Part of a small language model's weights.
Size: 12 layers, 3 heads of 32, MLP 256 SwiGLU, 1.99M parameters.
Architecture: rotary positions, no biases in attention or MLP, untied embeddings.
Each number is 128 + 32 x the weight over its row's rms, rounded and kept within 0 to 255. Layers, rows and columns count from 0. Numbers have three digits each. The size before them is the row's rms in percent of the matrix's.

# layer 7 attention value, 96x96, rms 0.119, rows 0-31, columns 0-95
100:148122156073129135162135137149147132121108182181140096125133086120156087149143154167117147119109181142137145141119119069082170131081150116173059121157155122163098090099115087143073119140064143111101129200182102116150124130170071118112128095112152052167153098118137111103182160151119104042
104:094144096087079122150224150125090140110144136121170198117149128153151079146157138152169176131162145078170119121104136166118124115144095085154134102170089155173128145088126119122129106163091152126092136114132169148126136117183072085125089141141070106160132150155133112089130162207173202090
100:104136130126168135205130146131135109127166097123138129160121211129137156110068112131125142118039176145199104098181097116092166159095120149154128114139180114106136132151094106168127131161099125115121105120133093150136154193112147112053124105125177159093129130164137181111053148176101065112
108:200103134099139085132137108121115113126058099127102128117105145127147112084119127123123112178152122121149133169113129121117149144150095124151143113132162173077156163116129076117200118067131077174118169114128138144106076105148111072130054097161138115113054113179175180148099127149057180194
112:201111087138144162105148087175145170127141133160122145131143136119151155153153165160118195082116146186110146120078078114125118132114119152175062073095125118105062082150111155093112087177119169129093123132159170187097186164126159136086095185133143095084097163115142120120097117108066146126
106:090115146145117131150148122149120150151078160144133147097103146181113120144137141159093191142138192087117135173096114162119093111096163128124136102152130176185144184194126115189104094097091135085161186184157196169103136109148149152114072098129137144149046161076148089170092106123128143137
119:121098078053114162097127138078146075130130157164083086179123191190114151137168149092109092156054137086137132127080174193131129109109157131122099111103158147161124093145144143065122157147099123093155121123128127185072170121098169096101154145150076138134116117137110122153170179077138136094
115:102199177202113134124121069149084138126134128139094085102079084133139115139140178078135099140106100156165138187115115111121132089129164147126112131116148116132084154135094049082161165151174140125152134142111148127081101170144160113131198094119124129133141162080139130134007110115164138138
102:073079100135122089134175019140146135124106161093101160116150114118151154172060144097148138148141149125138153144131123090134107120100138112153149124143144200108109084147144080178197153199136147106143158100176127112095163140154115129155158086108076152149168059122124147188118114099077118128
105:111105151149106158099135138113175201134179167085156160070048167099096142103103081170114107158113166102097107069060130091171117157169104136113159122101092105143113108123150131110136111133162160141107149098114077184174143116116148122155036105147106116163088127137082097105094137137118175137
110:172106074169111124093193127100066184102148097146140163113165133142085115124089088145154078130138122185132127109126078077108140114120120073111130123107174078102118097139143093139168113137107112127127130144113187193107069136147161124115114085102204175122090093128130098063080142068112118103
105:147094110081053073108157140130118105135095086097088068109119124114137111124073115108169165091200170101127155132156162129126150128111200098086188167127138091145136124130128106160173111075205128118118117103141122126184073151097145167121108111143144166142163144184122133138143180094103079165
105:123053096121124144129115112166106112106158133189142112132111103147146098139101101165108089148184084152160100136122146110167142079152132133141113098152103144145139143169150132105122120179122126156152103058113025166142127148207179083132194146172138115160091170136084085141097172135098106187
116:121118106134137087061116144130180163129047098104101103148146141172144105080141130159142149125149176102141134148097113161112157115105094158066097180124173122138175101135104135143123096194104131221150116084093130158092112110194121116134110140155117126128072112071054091125120121105193132098
119:099110109136109176133166134127107204138110139121118108129111115157095159187125079137120137119177097099106100165177143080146150102094104161163094121107110172132192170069114081098090126086089164115202079134117101112149150146075182143121105153138118068116119117134145194057083126121160131096
102:139125130089068056056110173141111145072137104158114150114156090124117150172133167084136127094109163121118131080104096131117143175127181051148147121132169113133170115169130117093082124189136128132183101134109108166153154115159091134103091122129100135091150093117209106155116095128172205092
108:157118085085120188132096129119142119109189141113177115150036078146117137105133121108093124156105138198072171153146149161126090130132151099113131155084118106089134143091112106113183070111167166172152205128135135125161142157133163172136114164119161175090111065142130169148139163128143093190
112:139145146114142098138147138132089090109112190136116106131169084187124171099150118162205096140123120102126187100150156120140127171108176151207101123121159101161147125089092106127129197144149104138147132033082078103153148163115114120147082105141119173112166119129072101185190103138106112154
117:099114142110144127117153058111125136086185117101121137156154136188145171143146121144028088079132137099100131125122105086148099086100115120141139110022124135092145168116070118118129138138113179080103157056137153181173097100106158095142117120144114086097119102127131080119073093147087155145
116:109158183112107137146166141155094175110087101128119171156097191119122178150094170150141130119129159145145171141137119161113071199184124155147176065115142143101134107131168149137120087140053135156177114109138173119137156084168170098113125155153119113098089117132089098076038184134139145112
118:192123152131095139175112168164105076096136154047131194110142163148178144105146114156138139094123130154106132127181100165119133128149077134097163109084167126119084127146115130137070141095112167127119086148089183085122107063106204106165147108154096147139193097101162152127109107152114065159
119:182078098187147147160122196133139059165083135108122141130179150113132162093169129158174178172141134156153112156133139129182156172140091089151089163155169132099155111137118069188113194130134153173150117138123102129144123154159065142151190117146128132134148128087160126156112169071163117173
110:064141176115114085154105146162147134144122131127116133145184101138135137096160126152104194100138151138204152114164074111161146150167095105144112149196116057191169106120092134107118149142105110068138152147130191164158091127116131150156141131148111173116087143139068076203124101162184127151
103:112185146114143129192080098106136051152121126159097174082143143157180104119111135111187153103097156128157155097027115151155130129141125101090089089105160113090155099135157114164178122115166155137150116091106168146116140164136098153128161110082166092125147167165101105149192107079131061134
114:200129153123137106193136142148117132102103124162167119114143133133126144135150101167154136136080099176057114168076191129141152187116094106168117095099094069135131119152166138176140156129124131110118097146159136085142093085081093127185136109125087174175138104169130108161073150143189044149
118:145181177159138085136085129173162092156110128077136091163111171095161167150103163105147103118128113149189147119095134131080134116162129097115104020126106070103119123158090183169155139129118170123153087131135127205081086120160108111116131134106107117141048103106110117153152123111078128077
102:122125116133167131138092168103133097108133122054141128093095124102144073150200100097141118164081154147171107178137086109103104117119139106107129145114137184175126123117109154141147125052154155145094103059111100145062115114145160135169172097147165133094157141168153188069152143088123160213
107:091163110125115096101120142095089158155169101112110137133097138124108175104070126146135063132106128140105168139128145189132073072138105191079111111121074155009131119133113097063105093175202135160117168116127114116129144101138123113214083136148142125131096124102132118108101153129112093111
109:116146102122138057110124152099146122159111098090062048127066125105136119116129160119133130090099176163138124138118136106142149075210166122114104159121139128129109126096113128135136132178039159115098170116078143074170192129136166134114141155130185083151089034097158107138114116116136124127
118:145074129140197119038130135157141046125184109132108151145129110165114068160121115124175148134137137097179171105161117152118147160135113059070088096121126157143123091128156149150124136101149132141060140100117175138168124144104094095112130118108112162171135088132060157146151184101133149198
101:149095150147106152096144111114142146162175090173076183119123121120108204114146100192153161229125098119137106191138116127124095139111160098096171077163103112119095101136148133030143138129125153119072151119098137109178074193143151143174127161118106115133129164162132126075154108133115134127
126:149109236051082101095059100151119069119089102095093123129130089108130129105138084110111100135164138123137142099172118169071137092150135093147185106072116101156147121105129154147140129118182150120133129142144105134116133201113121147142135103108113162131117196057103112159055126169132141113
# layer 7 attention output (transposed), 96x96, rms 0.152, rows 0-31, columns 0-95
090:149153162142159110092046145039070148110185097116126217151083083135048124137108127089095070093131139160132128131094147117129104131136093112140171112092139119102113088134136147122162081072134100124143155096141143154103130149113100138138194101105105150071108130166127145153127122067089155159
100:158106163130128126151083139094129161124137061137073115131088098169089125158154146131139138091137172152168104142075133126175065113195125127084146127067128109098134150162175157117169123107105108186167055148103070118122140179102118213110087081129188091118141115103157103124162150144134150132
096:110092136185115155171110104066151136138091107147118139153082144146151123161097116100117045116131122123174129128115164075127106158009154096115115153153077129133148102139053096161179142079050153131136123102145088121089119110126097121178113083137110121103122132078089132153096172123143127150
104:060131146126150140150135123182125121152131193076163067147181097162119155135142134115117114136137136115153136109097121108124074078153143106158163169073153184137146107164107119111098120167176148109163097147114147153116100126205176101126110055141145157160104093032087073140169097149111121146
101:107143180127154030141080121065175181159112128129136150115091095127111124112116137158122102086149155080092165130154140194081133111153114102130145135107160104100148159119060122104148158078086166166148157127127085106166081100116117123083198127130098211149170142091127115183111139127143126128
097:095179187101168137071094204131135128135107100182120148099137119151148120162146144134112107149159163132109148103154131081144092127217093108147163128163148127145176165139147085150143167111131124126135146078070125127085179113156134159144129088085103175141125164125206104164063168171102160093
110:102097143122150161059102148136238117176131077118106150118116102138110098108074131122170139059113053114093081143159085155165151135162143108117119117090137081140114146148105160143160110098141122147102126141045124162122160061145101127160124123209111160117123109103163108126154133095076113130
100:145125103133066121086100124144152109132097183156138124132170100115082055110145063181127079170158084089086175145153126073126119119087088055182151075140147115109124148127137148146099123177105053115124164154135134177135125145141175171106133165115158094063176123121136108124109123177145120145
088:146148075133129168112111126140117152136139162143126074125096121204071127073165168127142092113128139135129104070145142048103167108158142108116085158108189093170110170090142104172105103087128061119146077086161138183118150114127093085100114185110105140147170145141089107118169078144141093175
100:101115078121157134108228129150077152174154132133147141138120084136179197185111087124124146159175130124195094107138109150104151147197181145114041092134101113084154130149149149123117151127117152142164138165159082193108124118131106161120097127122115161160172140138180138103143152184137161140
104:133132163160099159152127130052158096108169131117198173061148171161151119174175144102142098166090091152170176172144131166090069118134138147134120124156139141108138147124148108155066087134140163160154160105145120092126138119081157148138123138100081149107147137117079095173195110203098186131
094:128137140104101162154173120151035097076146121128178087131112144143130143062129145104135105125134142133183085098117061185167185150133128148187119118103116154178149150102156127163134174127142109097122143123081126157096085101105116095186155134107123059099121105084170147176173098170186131109
097:144178082095127151177059089061129112203100195138171153080126096083183074134123160110174119147130177136094104098107088126141119144146131126056128059170165124110117130161145126086143096160149078144100144135096091142149094124158093135133131134123141141083124106112176131091180108092141111112
114:136071149129135157150123136169163115058132098123162158124165100151128143115123114111119159178084167127076138162078132130166118106197063165130071093150138138087106122144136104148131095110151110120150143072126140141177094097105110116082041123163081162116135161060195124098154148093150165080
103:078170140180151128097099116098106133115142098065084142162119177103145063121076150133067125116110107140148151125178135118115144164127109092108131133180140145111128116108150168074161133169174170092120100130156174103092125145119123195103097108077116096082178148155152107158176115149231127093
095:075126123073158152136146154154124083149170118120120097127133140140081084155110192152098191135133134094156165171137142163126068128222122124122105113123090157124127143126115113181149176109110092111094104102175118128144123118049179119111166176192146129052143129121155113148082179122096144172
101:114159115126166085158099089123118127110095165104154114123154147143166118134152131095137112127092072111140096113107087119133105075134138151128102171151119121094107124091106157182110237086196232101094147161162120206132130150114112100154150137112184109176121157127127092149094103136159185102
103:159177086110098107141117146124108103122131084178181117177098138161084113146105050114132149129092115146115059139122147113103150120118084170071123092097164153121119112071122176162156102146195172119107103125134124158062126140119201124105107150159062127112114109089098097143117075116067078107
110:111113143166155149114091155165118174136077123126103126118068114190139114167094113140139178138100106138122134147183128133048081173171136093104126115147171135135124153124200112183109174156129182121137171146134105126170057141114148107143106155157123149048161091132138130096105064184152074138
110:126157141180125156107151143130135122122156112118128126081115133055104078122155177107156151117091151119115085082149141126098095079183121144121164092128096121129169113216073135151115151107014134145122126159182093141095085144134133179115116120059121194119133143082095167154110092130133120092
102:150170133155093136092138116173143113063118162144136072139145163110122105117108144153077136112127127119166086127113145118119169124091141118124073109166137119069163140210188080180118126149105151133129140103091141129125046184127127175122176089218122152127083083197098130146128111175110112136
106:134150130109113140114153131122154130113170050170146075105204120116139142145159147141099119091138185125097154119079110084147119118102161126123102117121126135115039142105152145101156095146192118055107130071148115112130134139153132182127160115243134093161167119072085192132128159132124125130
102:218064147169107108121122154104109137145125088157126116107141114131168126170123104102075162147109181047131144110118173183150046144145137137165114101168148121135091125111135084177138167099105077141123131121086125117066172150183202160114098132119116119085145135141133131093078109091162143102
100:196105093148168116154140148136162128110083089187171133156177076140128188086156084104118133068121078146140144135164093149095125083099126147130141118142154130177128176082127080141154108160091097142034158093131133113105112124106097111183156115126134122186098157096101091093141179152081113161
103:144129131128134140149123166103099177107187145162137068108155113093154133129141130166063142075130134104172074144122126106135136075050108147075181135119192116141131070101155133166127110128087169118082148109118125126136120111143141201121175134122096127101134108163102138069118089136072233127
110:118129100177103168119104195131163113149107121157178129138090041140088144116106146143160113174105136063136087144099114137115129130163147130104124111157130122131135106155111103125116103172050180090163150123095117095183163093134147097121186138057201151133169144077063151133097177103118157138
095:100083097128127177071107055144121120102136167144124128135141114099116114162153172111115080113135117118130142159116114115088142136094136166112100135138099190138139140110148094127153095112215168116175162115085133142115135141140083162108105128135157084233075141046109132148069117193175111160
101:113115144073101159162157143166142127123086172102109127096124142175144098092142089107102157148065113110162089090143132080157148141141159088154171086117132131051137154081172159110078113075097151164124189187211108108131079145118107104116086147168152160140160111126157145129151187098167129158
103:113151188102090072152126127099157156138167105080159117170113072156098111096101122129138137108081075093095161136117111092103126167126107193169129176143045117108127169175154097160118132158113108138144117127127119211110111102190138141136086141128133155114092175116152211114138147052122104143
106:144116104138140129124153088124153113072156077178182100114138126161163150129177159131152145131079180157126142185136117144130128170142082157135126185128128074181100081105163139118151133101154142169111078185104117185118161144092102088174187172134118206165124100094165133122109184164128085166
096:142119178130089116078165103084095137168147158074109124137180057127117144175169090130102125103121117190137074133168122162143129131121124130135151049155104152104138138107111160096164135156117118159172105124088100169135149125141165137131207182188156165138139132168106119109187160184118103059
108:112120055141078128142178129193103160126109192126120115104158152135107117179116140144146117159105116096141124170085081111089077137146110147130138102140138124141130137101078123131135140140143069138125097074063124181115042148108174113167188112051125113113192120148101117160103172120112091068
# layer 7 attention query, 96x96, rms 0.141, rows 32-33, columns 0-95
065:113067148162074089131073158091135112111103057126106115156090096111134178092188108151176135150148130106122162117196127136095064123184122107065117144124138079160126090114134143111109144131138124118135123094147104140106092095114128152153148121144187025126109105139155076131153079157069088135
083:067096132140111140150111133129087177128117102109155141160121184134115117102195109173159102160141104137153168135134106182128102131168163113049148111113137114128138105134099164139185099108115189175135185064050116190134109064093095097135133112151175105130189104108165105120155153139094128171
# layer 7 attention key, 96x96, rms 0.138, rows 32-33, columns 0-95
068:172095121179154097173113133136159116086119178111147071102111179169077151101132163193117132198102157100102129144117137144105163175112129124129154122159085119085114110144073136074133138213117082089147130093086094137138130163162145082167103178155089126116094144117100174146102062147148094145
066:181102145175115202111155133097105117065122107115153090108137119145097073161181144125117163134122134144148129094137131126136137125129168165078155108090137046144067115083115151145130157126154142090168152089108089100084103155119171103186095098119109096130114092086141129098206128132187102207